config.toml
head_dim = 64
norm = "layernorm"
norm_place = "pre"
positions = "learned"
tie_word_embeddings = true
parallel_block = false
init_std_up = 0.039
weight_decay = 0.0
warmup_steps = 200
schedule = "wsd"
decay_fraction = 1.0
final_lr_fraction = 0.0
batch_tokens = 65536
max_steps = 7557
Each number is 200 + 20 x the weight over the matrix's rms, rounded and kept within 0 to 999. Layers, rows and columns count from 0.

# layer 7 MLP down (transposed), 1280x320, rms 0.039, rows 946-955, columns 0-159
210,189,177,215,195,179,222,146,223,215,196,212,145,175,203,230,193,197,203,211,194,236,180,195,203,192,202,194,208,198,202,207,204,169,179,211,251,178,184,189,210,210,188,229,200,236,199,193,207,205,189,202,217,168,218,245,184,208,205,173,228,200,154,171,191,195,189,203,169,217,212,214,224,189,192,218,184,192,203,183,221,205,195,222,212,205,218,213,163,181,209,208,215,171,178,211,233,208,195,196,233,213,187,231,177,211,187,164,179,203,235,192,211,171,218,203,202,217,184,201,216,253,173,218,203,224,224,205,206,221,208,206,206,177,168,206,206,180,225,176,176,211,197,196,209,179,208,218,209,237,205,181,243,199,195,180,227,206,218,168
181,212,187,208,188,191,205,182,190,211,212,183,246,205,202,190,219,220,226,198,228,209,212,219,206,199,211,185,174,157,194,191,194,193,193,219,193,166,208,205,195,223,246,216,224,182,177,182,215,191,234,186,195,219,181,203,186,206,217,222,186,238,178,184,213,183,229,195,205,218,214,202,208,221,212,193,182,180,190,204,221,188,235,222,187,200,191,230,200,213,189,206,176,177,195,211,212,194,199,196,187,202,181,197,181,184,224,201,187,201,185,183,187,206,211,204,234,208,208,191,213,197,189,182,181,208,190,190,221,191,196,191,207,174,192,227,170,220,206,200,227,206,202,212,186,179,189,235,200,226,183,195,185,210,193,195,208,226,246,215
199,206,202,229,205,214,191,153,192,203,184,211,206,191,179,204,211,181,188,213,199,198,212,200,187,209,234,250,208,217,251,232,212,217,182,150,209,224,163,217,208,185,225,174,188,207,177,198,200,153,208,157,175,200,215,177,187,227,201,207,204,171,182,187,224,199,186,191,215,192,230,204,200,221,164,206,214,184,189,218,231,195,202,203,242,213,253,170,231,209,219,179,180,212,206,180,214,194,249,185,219,171,206,172,197,221,169,186,232,234,168,154,197,203,190,252,222,204,182,226,187,192,186,220,195,212,208,196,196,197,200,170,165,184,181,174,174,170,228,191,199,182,156,213,205,207,215,203,201,185,203,200,177,205,166,223,233,206,189,167
255,190,164,210,205,203,175,214,208,179,222,199,230,189,186,214,232,220,190,185,175,201,208,210,232,197,201,262,189,206,193,178,196,188,208,205,203,157,203,178,204,194,150,201,190,176,181,223,210,194,194,203,189,212,212,237,216,223,224,168,180,195,183,216,177,188,198,207,203,204,192,172,202,186,223,251,219,186,193,213,209,199,209,186,189,211,192,195,191,212,193,242,195,240,196,219,189,207,220,197,227,177,196,196,205,207,234,173,223,205,229,191,195,251,223,166,220,216,216,195,184,201,200,196,185,218,189,196,212,185,215,163,196,182,197,238,250,212,159,183,219,198,201,225,185,173,186,159,206,190,175,204,158,198,197,159,179,168,177,190
205,197,190,205,217,197,193,196,216,198,198,227,216,200,208,161,217,186,165,189,189,194,204,182,184,213,183,159,215,211,216,206,248,161,218,187,198,218,196,218,191,200,185,206,192,189,219,190,203,228,202,217,236,187,220,215,191,213,199,204,216,141,201,204,175,234,213,184,196,182,200,221,179,185,224,187,221,223,197,225,161,208,194,202,162,218,175,193,170,151,190,184,199,212,193,204,200,227,204,169,203,239,189,191,190,177,230,205,213,190,171,230,195,198,204,207,207,205,186,207,179,218,206,199,180,213,203,211,178,243,207,187,205,189,187,166,174,189,241,166,199,209,177,216,208,214,192,200,189,192,195,209,192,194,204,208,220,217,189,223
263,187,159,214,200,195,176,200,206,190,179,198,187,197,215,194,186,217,198,198,181,206,183,172,180,242,186,207,195,178,210,182,176,195,169,218,203,208,239,213,175,227,192,251,232,197,213,168,215,186,184,167,192,205,161,198,211,215,183,181,179,200,206,210,208,191,195,198,218,207,175,160,190,212,224,184,212,191,188,190,192,215,198,209,192,206,214,197,185,201,185,188,226,178,170,160,218,195,207,209,202,191,193,184,208,233,223,230,181,195,216,199,213,212,189,209,229,187,184,257,184,188,199,204,224,221,174,178,195,196,204,210,207,192,202,224,189,188,173,210,208,220,199,222,191,211,271,197,215,214,202,209,198,190,203,165,221,206,204,203
145,214,154,187,237,223,208,220,193,213,193,226,226,187,180,207,163,194,187,188,185,187,186,211,184,170,190,230,191,213,231,193,175,197,249,199,208,188,206,205,208,221,162,182,205,216,191,207,216,184,202,185,199,211,218,216,209,194,195,219,188,194,202,208,220,176,219,216,218,197,207,174,180,224,199,219,218,183,232,214,196,208,207,195,237,190,213,179,257,211,180,214,200,196,202,213,194,226,213,184,196,199,202,213,209,195,218,195,185,198,215,187,216,166,200,158,179,195,192,188,193,237,172,203,191,216,217,202,154,224,168,190,221,183,206,166,226,208,194,174,232,189,210,172,198,210,206,202,213,172,190,210,169,191,250,207,189,205,214,219
177,193,195,171,190,173,203,199,216,206,160,213,187,204,225,233,206,205,224,227,203,202,218,234,180,191,202,196,168,204,201,198,194,188,200,207,181,178,218,170,205,181,173,175,179,201,183,167,249,203,168,216,190,217,183,202,219,192,168,204,215,205,230,190,190,185,209,186,201,206,195,225,232,206,180,217,209,180,207,194,177,211,227,202,248,201,226,220,188,192,179,236,200,168,201,185,193,192,245,207,211,203,160,229,220,229,173,150,240,194,250,232,227,178,236,184,179,174,227,205,203,181,177,193,203,182,206,177,202,215,201,244,196,201,211,207,169,215,148,170,184,177,174,194,235,206,216,200,236,215,200,194,192,204,213,195,183,206,179,190
173,220,180,186,201,215,196,214,214,198,175,205,217,240,217,204,186,248,210,222,208,233,207,185,214,198,203,197,172,196,216,204,191,202,189,181,197,178,200,179,190,229,222,190,203,180,199,180,179,205,194,198,200,192,196,194,179,166,198,206,211,214,196,183,216,186,233,213,213,219,212,222,179,244,178,196,173,192,200,204,210,210,204,219,148,163,195,211,197,192,205,217,184,212,193,183,181,191,204,184,184,198,195,203,200,183,209,216,210,220,233,188,223,207,198,217,214,186,206,185,197,196,163,233,189,176,206,226,220,214,185,208,223,213,169,231,193,214,210,199,197,172,160,203,191,150,178,203,178,194,218,217,197,212,210,213,177,205,239,194
154,201,220,195,228,251,196,172,217,210,228,203,223,210,203,181,229,200,233,200,227,191,203,175,224,212,240,220,167,207,186,208,179,211,195,212,248,229,200,201,205,192,172,228,187,200,205,181,207,215,199,195,207,185,171,166,216,192,220,199,212,154,195,191,236,182,209,228,174,203,202,180,202,208,220,202,198,199,190,198,248,197,181,171,209,187,211,213,195,182,207,214,215,216,156,222,201,213,201,183,175,194,195,226,212,176,192,233,180,195,199,191,225,213,211,211,183,215,201,215,209,218,208,200,205,205,204,176,186,188,258,214,231,194,149,253,200,202,222,218,205,202,222,220,189,214,235,199,206,183,203,210,211,212,190,196,191,210,210,206
# layer 7 MLP up, 1280x320, rms 0.039, rows 947-956, columns 0-159
210,166,211,189,222,217,221,244,222,220,216,228,194,197,206,203,188,212,200,201,171,173,212,208,177,201,188,213,244,185,189,165,242,200,191,203,197,212,195,210,199,206,169,198,189,201,194,216,229,197,209,194,220,203,220,185,229,222,202,183,197,191,211,181,201,227,197,187,199,214,225,208,188,181,177,197,188,198,193,192,210,202,221,235,218,205,176,195,180,186,199,225,219,185,212,206,217,181,199,211,186,214,191,191,169,194,203,197,211,209,221,234,176,209,194,187,185,183,190,222,171,219,176,212,210,191,189,210,166,205,204,223,183,217,196,200,219,190,198,207,198,228,215,212,218,200,183,185,182,200,241,227,193,199,203,210,205,176,210,208
192,192,198,194,191,177,184,192,194,201,231,189,194,245,206,208,216,214,185,211,184,189,238,221,218,208,224,188,213,192,220,229,207,204,227,226,212,188,207,179,228,193,199,212,166,204,182,204,178,179,237,174,219,209,187,233,165,229,227,235,220,165,179,214,184,193,186,164,222,173,212,212,218,207,204,198,204,234,235,175,205,207,178,229,221,176,175,172,193,194,176,169,193,196,197,215,212,211,186,217,167,236,191,234,206,243,240,239,209,196,230,227,178,169,183,169,230,214,240,186,217,195,194,172,219,186,206,162,197,209,195,156,211,238,190,168,195,165,207,239,220,160,194,165,210,194,206,217,195,227,186,196,180,216,192,220,232,174,207,191
185,215,192,159,207,224,172,206,201,180,201,208,179,198,200,190,193,176,194,177,179,160,187,202,216,223,188,174,170,184,169,217,200,193,198,197,164,175,220,178,181,214,216,227,185,176,215,204,165,219,192,205,163,144,213,213,173,199,238,186,217,186,253,179,216,211,220,233,166,203,218,190,224,177,196,222,170,187,210,205,198,176,179,198,162,214,224,183,154,190,195,201,187,195,233,204,174,232,245,227,204,185,210,196,204,249,200,201,209,167,179,209,172,202,211,202,209,196,184,238,210,228,187,194,202,200,188,217,191,209,206,229,214,183,197,217,240,210,210,193,165,214,206,181,208,177,182,191,194,209,162,185,193,202,186,191,216,193,187,162
188,209,205,187,189,163,203,219,212,171,215,191,191,200,170,228,223,237,207,194,202,192,215,216,199,199,205,216,221,153,175,205,154,204,170,202,239,169,186,217,211,223,251,201,206,202,188,198,209,175,174,206,187,218,199,212,207,169,199,206,215,213,203,197,172,173,174,237,199,196,175,211,206,193,187,216,204,214,211,187,202,190,164,212,221,218,231,154,209,218,218,209,231,213,196,224,228,197,188,202,219,202,222,179,199,204,190,162,184,200,215,236,199,173,160,185,219,187,193,177,190,217,196,178,209,199,186,202,190,184,207,207,193,194,189,231,214,208,170,205,221,196,211,192,197,178,192,164,189,180,172,210,238,203,174,202,165,200,214,202
244,189,238,221,187,188,192,205,187,211,192,179,194,198,199,188,189,209,214,208,206,182,191,204,176,201,231,223,191,206,217,198,206,205,219,210,196,159,183,219,199,209,208,207,226,219,166,201,242,233,190,202,186,198,212,189,157,176,195,215,220,207,236,186,185,231,219,206,187,180,186,224,211,214,208,191,205,213,147,204,215,210,167,184,211,218,197,205,223,185,196,208,203,197,190,215,222,164,193,200,208,233,235,203,224,205,178,195,234,199,216,202,205,195,182,214,194,206,188,215,237,190,194,192,213,180,191,175,200,216,205,170,211,207,204,195,193,208,205,198,191,240,195,196,159,221,209,203,198,225,174,181,187,192,192,147,196,203,188,212
186,177,156,194,232,191,221,193,194,250,207,195,215,213,209,204,197,214,219,211,205,206,165,197,214,182,203,201,218,213,207,197,194,191,224,235,175,215,165,182,204,218,221,199,178,189,205,174,221,197,173,198,199,202,161,199,218,190,246,224,181,173,194,212,182,186,202,202,241,201,224,225,194,216,190,186,158,196,220,244,202,190,212,158,206,192,199,196,211,195,200,212,202,213,198,209,210,188,210,219,184,187,203,189,231,142,176,191,210,209,220,219,192,217,227,165,223,186,209,171,197,185,219,174,190,158,217,216,189,200,169,221,201,185,250,202,216,237,191,208,223,159,206,179,179,225,201,207,192,234,216,167,203,201,188,211,192,150,176,191
191,207,186,148,207,195,193,208,196,189,178,192,196,215,177,209,195,195,200,214,161,175,190,175,142,231,206,187,217,205,206,183,208,212,175,226,254,217,216,175,212,193,219,226,193,197,201,164,209,205,183,177,257,170,199,172,223,207,206,219,175,198,212,188,207,207,164,214,211,193,207,224,182,169,176,227,214,215,168,222,185,201,229,189,209,140,226,175,213,187,174,198,203,197,182,206,183,187,227,209,167,182,192,174,174,192,179,185,186,193,173,208,177,203,184,180,217,175,232,219,205,206,221,208,179,181,198,205,188,205,188,198,199,188,230,210,196,189,204,190,208,196,220,199,194,196,202,226,229,235,207,218,233,163,195,202,195,182,205,222
204,205,202,170,196,223,201,191,203,190,210,242,218,210,227,200,190,234,200,201,197,221,207,244,190,192,178,200,200,199,203,178,226,222,206,206,200,221,213,196,193,243,198,230,164,185,202,214,202,162,233,232,163,206,226,201,195,234,217,214,213,234,247,197,187,190,211,203,184,207,164,209,221,194,200,155,187,195,209,220,190,236,199,215,211,179,175,187,192,196,214,200,199,215,221,213,181,200,209,216,232,188,182,196,204,194,199,188,229,211,216,197,218,200,210,186,200,228,251,217,176,184,213,245,215,204,175,199,193,182,218,186,204,175,192,177,195,183,206,178,196,196,216,183,242,210,178,215,173,198,198,218,185,217,180,217,197,173,192,243
241,220,188,162,203,210,192,175,185,180,194,241,180,224,194,209,195,198,209,195,197,187,225,174,213,181,230,207,197,173,209,203,204,245,210,200,198,180,197,220,183,196,187,198,201,203,211,170,201,255,210,217,188,181,179,182,208,165,216,179,193,173,193,176,184,221,187,202,160,200,223,159,251,216,224,217,208,231,188,213,183,205,170,178,203,181,168,208,221,155,223,206,231,201,194,200,230,188,206,173,200,193,196,202,221,222,207,183,193,191,222,203,178,204,189,221,182,186,198,201,199,153,201,218,194,204,218,169,164,222,224,184,209,180,188,175,186,223,214,219,232,184,189,184,184,185,209,200,202,158,229,208,196,239,197,178,169,173,193,230
217,190,196,181,200,208,220,213,180,205,191,163,199,214,187,223,227,182,185,243,184,200,207,241,241,216,225,200,157,198,179,202,208,188,205,195,202,182,192,211,172,220,208,172,202,216,187,192,162,204,202,183,224,214,200,213,199,211,178,169,178,185,194,184,241,215,215,209,212,199,218,206,221,217,215,185,192,207,195,229,192,196,211,178,213,213,243,210,202,200,190,195,236,193,201,204,203,202,191,235,172,217,181,222,194,211,223,196,213,201,197,186,199,209,203,206,234,240,196,232,202,193,226,162,173,182,214,216,217,200,125,211,196,213,224,190,224,212,198,190,207,144,207,236,179,168,198,237,197,231,178,197,174,192,195,220,214,212,216,196